{"d_model": 96, "vocab_size": 4096, "norm": "layernorm", "norm_place": "pre", "norm_eps": 1e-05, "positions": "learned", "optimizer": "soap_variant", "lr": 0.00793, "beta1": 0.95, "schedule": "wsd", "decay_fraction": 0.896, "doc_mask": true, "train_tokens": 112700000, "steps": 3440}
Each number is 500 + 25 x the weight over its row's rms, rounded and kept within 0 to 999. Layers, rows and columns count from 0. Numbers have three digits each. The size before them is the row's rms in percent of the matrix's.

# layer 3 MLP down (transposed), 384x96, rms 0.26, rows 335-383, columns 0-95
103:482519523537510499528524472504490509505518496525491496525422435487539490494489524519487515505452478491492518564468509518465437500481473517485491498446498531522473515518546498506521508536491491474511512508518475489472523528481527489523492506530535503498469503551524494487504514517491472523
085:515496481463495540535487531521509526534464494502521487468477506469473487499510488507469483481499507579511506482569503515519545483494459496517510477502442493496552500506483495486497490503486479539513503542472479500457493501491487484544537499492492518440503470484527494513503505483532459484
089:508512489460454463556516466516505476527527471526513464501511484482495527478483496506482508529506453503449517523495500502492539503492494489512471483494522528493501526550503511519487521518509501448458497521507480501499532466485519464518516496466520513491525478463518535454548538542530473537
110:531471535486502489459478493451476492497495503499494521506486449518543493489511516466538517494473521526473529444498497485485507480487490523476531532443465503491507513498501514482516488504519503542538465501500530484509511521463520520514573504466527521535517552535482507512481526507537521523
099:512520532484508471471488534539494488496567513535484492520493464496519530482483515508512489523492512527553469495525532543516490466481479473470485486459462538517442510534485503480482488503489499482507520481468497514543521514496524504525529528452475536535519490485483525504543538470518507501
099:454503480476498516492494514487489490540517483503489484423482474525539490440503511465502517478507485537489493525529448483491537491503501488495513479519542473511501488474495489452490479541511510504484521499458458477514533525482534488466490537517514470550510484476471507481524550484508526500
107:485504476496522532516467493509529510497485526483507493521466531525529493516530509530509505489523497455449504526499517478503508518537503535480519540550538476478500520474563529512476520457524506493545497507544504529495473508499494533476477515513492469549468454462477483525522495508546507478
097:542531434483470497526521487498471481470507538525469498534496500472520534497451485473526480480546506494484503514494446508498518493456537469490495501494526506486443499504482487468481522474519463511522490528482512502530517503461513532509508540510479450494531481498525507493541509525475498542
098:495456498492511476508487521504468506511488468503526492485531507509523468497474518469479481519535559506509510495512537528543493506494483553500488496493461484486442525491514520477511513485479462505546476507513490461510503453434470482491539499523466453460460533478463513504514487510520507518
089:462511486492494498474521499448516522467502532525516450506507472466483521500523501516451509510483518486501471491496514481496495516500513493481464491523467471459479521536469536452490497520516485476552495453477504502514509500494491496461513533527544449495476494513515511462442495549462515532
100:508466523526496487505515500547506497516491521521469552516536516511466520449489544495529495465544485519499482528512471470500495509508535534482530494524509480497498499527484480504479480500526547516515517497498497484493534525493441514507485537520521436503561499455507496524482535505554489504
105:501485499508528493500511482499468493543510517511514467450516477497496447489487580492505465524531504497486476453547492505505513507516504491507496565508489513498500501550460478508517481545460527471484521519539494446477476516500516504472501469486518512496547500466501479532493465518509524513
100:513498505485497489480477486517527503474488529439502493501473537522506505540447483557518540524506541531507435493500528513507522497510473462509518507454533460498492481492541545503522471477480461537471512467498504478506486472487503476501471510533481492482508495528516517542507503484462531486
080:474467489547484522505465536526492462507485533543457494453513478518475486530530494496509506472438482533514491516482496450556518508490484530511509503512516479458523502501490485497468476450481486516463518497467481537466502514481494480486533508535523500449491489468473493466516487524504489489
083:510510516482503513494492492488500521465492478487474496519484536486506518440503466511508526524529495493498538536488436529496511511512486476532461473499511525527505490446490486469514455477493498486533423524472515479511513505536516462492485555504471535519474513487528538513504525483498464465
131:503525488480528541548518533469483517494503472482511527474463510466464542449470481506513494500495448482460500513508516488503530523511502491505487517533506537495487515477506528509525502521503530507534514452484507520522548466488468502526513558559487475504494489507508485492466524467555518490
111:524514436513445524528538458483509499507538519532484527454529479519503479534463504484535503526485497553523474515504530505463525491513461468526517474511469479514496504519509491508522489532515471535494475510454532468481509505526507495508464499523523505461487535499462481510488509496519544519
100:539492492471508504442504506518495495519502531494507474473504503514511527486491500488571514577488526498517502506517496451473483499492509519534500503454482468499510503487515440537469485497481475519482504537435525481509445466498512480514516487507505535499533502506530462456512505512511517503
117:482511523491524477511519491518496479511488486558544507515465480473561530466520499485456502491508504517559513472465549495495488456535502486518523505474550491534507502457470521477497490543495460515525486493521501493495508473494489533488480501498471470477480508538520490511463457500450517499
088:498485494496489513421523457460513482525544473508491506472489511502493492468540483516505520427494452477519465524484475536506555502523491502510478470511487539474517481506500555491543499517503520516507496494534485526465485490507510487477452510503541530498465526477507485504519484511522521492
094:499507536541480498486459434463495469461527496500483474448477530492496520515475501502530503482480513556494478490475505489480512522505509545513507570503504513492519514516505500474484475494487482532480493455499490501476491536527480478477496524460474534503510494540548487547501541492471521486
118:534499487499506496493497526534509508497448489480540506506522472507485484563457533509436481481452488504484505457492473549509535505512535485498489481465508497501481487514454504505506517489492507533534469508475494520509480474520482502536443499504506482498553504496543483500481486542497545460
097:557492489509480478465505478495514510512480500510470528459507526514516505517474521548459508512463509492492476482526506530544560470518460518519485482512449476533487502518527465493492511520530513491478481482474500499536532535500516496491472525463444521518516459466500495479533469537510489475
101:535485489486487508497466509510526489514522509534486486517485512506489503533548503485570457522528552555525488491482493444473482474511474525479500458504535478500445516515553523511504489508498539501473482447517504472505533496504488488469465481494504475536505523463495472534514503484504487501
097:498457491484463505441493465511554501525509493506478493493552493458518477485554491568508470513470536497527510562489485532523523475496492501543514485509495481572478484484513477514516447503503480488502519488472478488507482475508525514510495509498493521508519506505489556503521489505492523488
095:516483543471503490497471549517481482480519497569472503453510441488490553457512510529505489467494487505445529553499481488534490505530530467494485497472503518508499509534494556528506514528511520517493512486524502505515527467511480497468504497529524527485480487483506494465485502475543528473
092:519554478498463501535474465479478477512499469489520513538525458476483499479454487476488496468523489453487495511522519502463516532486487513498493530513529483458499493461527502533528497516501542508538444498475504495524513491488441501498513524479479467473475520473516526494480472475539483547
102:522476487498519525525505500503482518469444483514509478490508506476522477490504516548502535450491506513497504481475479501520480543450547520569509492517537514482430532507521517477485455509510485492492453486525504475444503506527483517499504509492496461514465499549494476487494496524522472513
134:468437519536496510487509503501514455511513509522543495481461483457496490467536467502497505466508495495479519497542496457547493571509517511482515518509547524490512480519540512518510510491540488455439487503498494488471518490485496497511497524535481463482505513551495501500487509449498528514
099:479530503484506510558472517552543488482477493456489502533500519481509514486496495495527500428502487474470495507474491478501453486504466509522453518506561532513508461488450478516494494533549484495483502486500505529532487530515482524472481503510517482494473469525540539537486489522494494518
119:486507473492501500503545521554515496482464511480497502517541523510469511491467479495502517500508509481510533531500512471495474449480511483559481455522507513486518464550490494529494474493450498444488537526528529500530503478562447469515483511527477494465499484481532516485504522498494478520
116:518425532531513542498501513571522488486527495477501460500490504512530500515519511521503513508504529542513531531522510499468505500486550534484494525460497512489533510526489479472489494531527504501499541553490466457498532491475490509507507502458509493544506497461491545497452493496528497512
100:519486466483487506502504528524495531514463559533472539519527478486513507540512529466550486486458528498531494455532539513482490469486498530479472525516516501489498543458505484504478476466478533510513494490504522508464502525497503514460481489508471505465456496526518514530495510555451510518
108:449492517506475475536503483512498482479541502481503506542489504519501511526496485491491538473510485467454523535458487502506468523517515483532565467486502515469523473500502492450485496493528555470530528495530511513476544542509511486500542487510526509478482462520462525478492546528478482487
106:548492519485494477505500496505513501503535549515524524499495491510490477484511474497495511496472510470502503534528529485474487449511471506519482538519448501483541483464529529562538501463528499496482504509509500513495453515529504480477486454472506533492541504525476521465550487495444550504
109:512523496510496562499472482536572519510498528505527484501495499513530444504510514512525505479463526506543487565529519507493507468466518499521458512521540502504541521460475500538470486493496540487505514533495506504525519517495489496485497484506536468455495484510523556489518516510483542510
100:515537507551537527491496504475486544513502483492503491515525503487519517487498553488481483486530450479519470495448499476469488472532499482472476490491507538476497479522459471517471463461517497480510496529510534487474495529464497492487474492470501447557450483475477508513545500478504471525
093:477481495503541522512516527537502524478528484497512459516472475473549478507482500492492462488512537495487550524503540462452483500479493480491494535544488474517447484539513467453464482498527538509496504492478477507464478467490470531495526519520536505510517475444501513490521497485466515483
083:497467501467509501497464517490487473516508497516492509469508508459472464475542475500486458523444463518456517544509508529445493505522518468527509484508453522509471538498467529477441480505508482514488492485500513477482537521506488469531511520533551503495487476513517521517484532535501541505
107:502457529529544498517478536540518490514523466522524492490513514514505489528510494482505494470454507494486493530475471502495483474470484435534469504481477504509514490518520505525456459478542537497488534502581509489506473464552504493496495527502501466538477461493472501490490486524498468484
095:506472519465504518529484529483494499549489482477535483493525468533503486497492496514517545459498524539497511489501487488481487484532541517506516537489463513498523470470534505527548516460449516457536456490476462452518504514487471493490502505457531508527476505488494477535541499492529459509
120:475468503535491552541498518497478481509534484486511484524525456516508525470504514508502487508507446530525562508507491507497530512493506475491497562479517476537479459512475517513487504496484506445480489515503484529486497466457485520515516536472480506514496498474487467490495441468535447524
073:480499498498468517498503464510500498495491481500489570497494509495510472509538525562556461462496510544509501525471451499523489497511530491464483479519487510503459523539490492505508488518521456491526508523486469485525523463478475470517474494539453487491538522492500493503505499545437500524
112:491501530494552459527485478551460522515493469511517536481480466456512526475485528492484522494534469512525536540520529505506476467469514471490546502469513495452484528482505515513500451449497472522500488525505501496473528521479453524552491491494485507520470518510507510488543507492514479499
085:497507504513474503500544534521535510532532506467470497510522500527501544501525480499478535502492452448467525548448511500547484491511509521531517435528519449460517516494514474506506472477526504489518511499521481500510491513491530533484462452490517520482466483498489482540512511461498523496
068:493522473465475528534501494508505487469500569502489556525477497551519469503532463512490482482498467475509500514516477502500480480506468509490420461489518495508479574482468498542485460499513490504531546521477520514512499492506495509471521506536501500480514514486469505497517456479485518515
120:481479506505532504480470516533564527483521504499490518499506525489558476532532458501478509461525525500476483515481529489462496453507530539453482521511511481518469477531524518490499490493496519530513512478537531509495482521487459535505530492501531487509444502514543454482496493533496459476
125:477458512528472512499543462499466528510499482488478446523543531511472458504522502522501508514505459429513532460518464464522514507476462500509519495469520497501487485533489473514522483559485511511459520476497507512503495543470511500515487513535505453523493500517484511512530484543492471499
098:518515503456504492480539481504468508498509492504549497495527488519520512519479488501483519471527498541528476472460452514519517512458526506455532513481454554500483509489460502509498478475471485498481491444517481502498487524503539497551463491514541480472510549541520504501461536535502494512
# layer 3 MLP up, 384x96, rms 0.269, rows 336-383, columns 0-95
082:500475478505500504463518482493516515488500521494490503507520470519552466463531497494481467446498496524502512510503523479472479498457519524503509545489486500515509487546492561458456503540473488538468511510520524475548449525506466523511534545519523467516488498506532494538484492530480485466
094:488525517518505477473490531487558499532486542450538475514508484497475518514532488498511509456514473535520506495488503524477479512495478453531459532476486511513488454497537485500504514465467499533530487478510539519483535518546481510485463503512529570531482495504472509501470525518481525488
107:474485498527541504510506476501547499558540516522495485543528463514507536485539492520511530501538546532491547479490523483530511525465500501503551462471489501484494518528495493508485525474483486496500511504478498511441547489533463538484488474474512450490522498544505515506494490495499514535
104:512480496539519482475499483456489500514493438484462547487488505502518475530528529519509460478464552475462519492498473463546448508479500481453542545525510483505491537485519478504535545506478506508493504498505509518507498467484512522529490473478520506448499548506492485506500472513485518515
101:515470483517500459500497486489539475479483460543514509537484491521462508530494484495502470486528466524517518506486521469468513474478496469494523519479499484478451502479482479546566492520521559516473507497479537491481486475516499497542442504521493498505472519528503510459467462501453509525
103:516525460501471515485468499476503472523533490486563504514492459502452530529510538510527489501487520511493458545495526428481506484528506478519496502458476488494528507518504513459523481494517467511530473518508448481523486520510501502499446505488508517490516490495475551495476527533464470524
097:515468495460489489521558535468483510462515519468523494493490484522517487515465507474565476496528483490486529510517478520544477486539498498471495530496476540529465501512531470533474503479530470522516503497520470497474505489523455543517484503501509487507476508483520477492467455509482459437
097:529452493529485548523491502461504511549461539506521489514469539557524483488504502492483517466515481480506473485482492483509538549457474498532502472541514474489473512488534528523484514484452518488479527484504463502482521465487506485528497503476483513470467529562515511501488523489474506478
072:510518484510495505481525477514503499475489458491495483462433492487454515520453505495493507465481458493467481502509499469516461503498451452486502518469501480523517514508550491524509482515458516524486495467547510519482512556523536509532508488495512490485538522506468524536453470474467483484
099:518471519495513501524508461505533510519530470515485470491508513480464548456454493511526450484487529456445510494523491454514481497495495521498512519454518493513532515475493509471533515496474455519519466508506508480487481508509500511465503467532491500470465470488468517498525523543537513439
103:534496487479539470462437509478516499521504527469498510506510486478493498541485526461486478552515475516480532492492483528509435491454487523464499472473507442507496501496511527481507504538518483492491497518528506459461485544469523534495476531506529501531504515465530506544514510495519510523
106:463501480503507514499508509553458497463517539497515445486471485474496493578469495524517473553543498504517511495476554517477505496526498514482540470482506510471482514480508489494466504479480490522495496545495500484512506476476484507506521525485493549504548485551491479513473533497474469471
074:535503454513499554516490504500485503520459510509519457451483457535493470499513530524526457514504504493518511508513540496531479527518481472513523472490526492481514490492503480509536526463496466486475502465543466491484519479471498531531571481528458505513486495506478463540521508459518517504
096:535531515547506483518482508448462501541502515525547530491509491503524514502454485506482484493494494539510475496539533463464506482485520496557512521510474492497512487524568493496478540539506558510498508505492526479493545489521479528538540483479487489516500464534487509508488501483459497515
126:498468497493501483443534535507510541526502457507469506511492498490479533494448505498488521448519507465498486517495480511474501534525506546516520479521511525507496500525527523518486504521475541490527483456499472492506458437507535516506457537521530502511464482506452512557486491532496488484
118:475461473574528509488521484510501517528481543525509492511491550491496475491500430517528507518535508497455478482484528484525506437519465535533494493512485509501499547464508489496506476496511502516533502500507519504480494490470518474517524514461497470497478515514536529501470518481518435496
091:562522471514496523511491506486474508495507488505486480454479490481491531510539557483558454549514510446515481488500510505525452497477471510488484464496493486501511532512465525467529508500502507495463486491469471509487484488484512537464529515472505493507506423492474488527513506547508499491
108:481513524514511498496498509539488470501476497507496484520488483471485458515546452464531461515537515535509510470512501491519476466481503516465517462435530533520538496492484520499505519476519470524476524493461520503514477497491498449531501517530482492527516544529518505484466428480493475525
108:482517450515479447503463507511490468441475522503531534498482490465545459521491497454477490477502551499492519480489482483499487497479525472490510480537487478499503467509459514522497511492505483493530489526494473465513497478483546507490526476504511483520507511492493519491493479472424428491
101:512483460484510519552506543498476507519471465501491527484488491462519499530504514532530465542522444498498550496526500510498453514514473486503491470525513468533471462503484523509495508490492510517476523504525496489513517427477468532500549515486498494501507492492493488469458513467551489547
111:490503494491505487481523528487540478514448519501473502480481527500458483496533487471493494490454508473545512468507521483536473508518478509509515503486479495496537505492483491509492518492492441544454510450472486495504475505450529548563523482499435499480504476512512484521536490539518507524
107:545502493508527514531543508496510496482501489506488521502512512514540489486527496530499502492499520510484508508533466534561494497514496517543517450502547506474484513517512488503457504482523514491438429464450490471465495473488487535509502520502482465470539501519523502522513440536506490480
096:544508454509551505475533545487500491474508559496527493500498480520460501510508550516499488530481542477497504452503518500543473484518519473519544483514461465530470492491518504504533455481479481529521535525490479487519492536514515517520515495505553479497500494457522485466519470521511497517
099:517513492529512546530481518512524480463495518476496439455457489543497516492495499451514476514536564492490500494519505508508503480502501543532479496529513548525512473494463517499532503497502517510528506519476542482449496508513558511506472515486537502521544489486518517467535486483511506533
097:489510504490511528539497449456486467431495519534489461482486507509495519511524514509505517530486514488451527470503505521526458526504535525555486491501469500527504526466508491524492495491499484548481473483464455466506463543495535526478483516483491509528498485497459517520472530531485502469
093:504532477496491542444473513489467448474511510458462489459465517471484496487531504503499508492502466499476523469466484491480513479461490515437477487514478459484508472452489510552524472529531483522490542504503510495513503457498487492477470510490485523522456509495473464501483504528528482474
098:508499463483493508530535499495481516508476506474446506515464427507554498538508521489545492514537487474515529495493551530465459499502471489536492489480474503490459530502521463478464542560500490532489543514485498491544519497511501496527518496477497491517488461485500487510485524505514476507
124:506558476498518557513484514486549490537492491481500468450495489521472485487480536496531480520484516502527494506502527472529475534520551539484497475520503492461521499503481490485458490479477500488463494467492497482476493506475553510475543476520572500455501512498469485488497519485524523478
102:458487473500458495464510494508524493478516501438480495491470527515520543538524478511508521545496543502505479509488523509501474435518489510512525469489580471504529480488496462489485522511461520495495497464489525556504482500543508511503533525507499491496493560515500492485513505488472522481
102:505508464491499523508547480481507539477433475482494519546486512502496530511537489465504535478520501469496458515526553514478525502511475505555522474474514510446480459453502491528473496559490494519507506503537518496505503507487523464482497506512485507542455497499496500492490507515479445504
108:527479490499485491517536521506516486499516509483519439476516524526501495516524455447512508513445500490505511478514475442559513488504502506500456523445486523483498521454474488494495490542484481498519534490499510514539477509484504536472507481512467478489514502519474510481475501559510512435
110:534541507461476526517524526503535489520499535559529536491518469494539541521472543504505471496472519527485516494543519552486528472469499517492524527533500499503497503507514486511494509493514529519549513499531543510468519520475487502461481506505514485469495500521497517568494487560492508502
103:522506495515494537487510495490487559532486487504487481510473491470457550475525480493510465500494518484461485543460489484473505457461488561517483506525490494498518515530504482544534505483461472490485489514506479507503529534482443498508478500454516509477465500471516521538523463522485463534
101:527468535500498507514439493518515512523444490504553525509452505488482507498506505501521511506521537506496499473501484516509493557456512531519505510478475505486483491472452541458465538541477541498470505489457515485455472511509495495512487520490499473499464508527527448485454504510513500523
115:459478518532522475501520513466516496535531469492520507507511462535505462541518525474532493481508523518495504473475510457549480510509508503490525505515520482499506455511488458567506477484472484522438521529473487478523545481458481504493513485452531500501522499504479519489499505559487508478
093:458495536526534481517493551493502509499508539497489496497479496526532498481527541519536501479486498502470506495473502502540512432500507523530516476511536499524514458503487479553471469495504490471496523460502501475483527430517485498524534529497510496466545535491510517504508441514486469477
087:498489531496478556538499479492461554477502479506487494492451519500511470478514536503469508499521510430516503479527476532451501486465487544488494505489507475428518508465525510530497535497483511553499501520469523504474483517456504502506500510496500503506513475491486504512521561501518471472
081:523506521501476520482479547486508494504463527492477479470558494555508479491544490480460498487524486505540504490488544466494483522501511482508507485527501458495531455517443469521482505526494522543475484460504520498446490492482500488522507464503472481456484488484495453495467479494463489472
109:497487514502498521477541475514460526498473537547496456501500476506528482494498480482551476528460520483498538521488509483504476542453478538520482485548525511464521526533505506484516508490508512519504498507530532538542505478462446533501506512510475517456514460519495497495471489516521444498
096:470490434550535521483497494550519509481496499490464447500491514542503518484481478495488473552526488529512491514500492488508526501494510465515511504461522484466482476528495512502450513519509514490505474470529503523500525432501492550493540513517512465476514467527472461508498454513486502481
118:478529491542463564504504518546473532518465482514513521518478477482511511508477495484476528499560459482529510493484500521520489493494506512521516487513492516462451472472524507529495582515522459492463524494502474453518502507520512495534533483497477487490519496533510514514536499540480508523
084:528456531514521504481513497531514490500531491452517494540536467519468507515494492503521506481494508493499533488507512515524508500519458541508537509507490533518535511511530489503502522466501529548459469479549544492510503548513532512456533507502516505535494547471509472478506543532552530515
105:498518530491468522470496530513483516527458503522515483495518482521512474531469500519529500508491504491559523478525496506503484521471511534514501476502504527443552478490483487527485457498490487521455507488543477509452485492453498493546540439500497544498482529463478480476502478542516505490
100:493484523474538483520472547458449495519485528547500532512496498449480477476505493458471469469475532542500473476507496528494490488449483485481478467452485469514467438510461519525467495490496466480487507526496500501481479525498511477516500493454508499471505507473505524520497503493472463487
053:455490438509472496529501511535558508484504517481506486538516505536527489543480461511508539513486480490522520495492538493471503501512477488464443487487534531526503517479526512535485510499476504470474492457511501492517512533490511518455510475502541458497497526486474539497538461481452508484
120:488486493549506492469519465538554521504499480521504481522499471498496481523494488471479471472523460540511508491527514480464508520498501567500496535518471459501499480477463495492503459475503473534497506526483508475473536555497452485529497519457513494483513482532499492476459526528540474478
111:495515531511469506436498505453502511522504488485438466507491542513510489537494481452473540462492469490471512494457492503489491509509447521501493465492543538506534501492487498498459544535497519531502480480489450517499463523494496497507476534503533487528529490503469481511489490544480478479
096:479514499473465524493529491440543477524514501499499492476486530509499468526518473472520516517545505538487478484494471459512473509497476483531525485488491467500499520483509489505521490499506490512510521509496471511477496569468501458552482481506512476532481513564505506474447537511535446476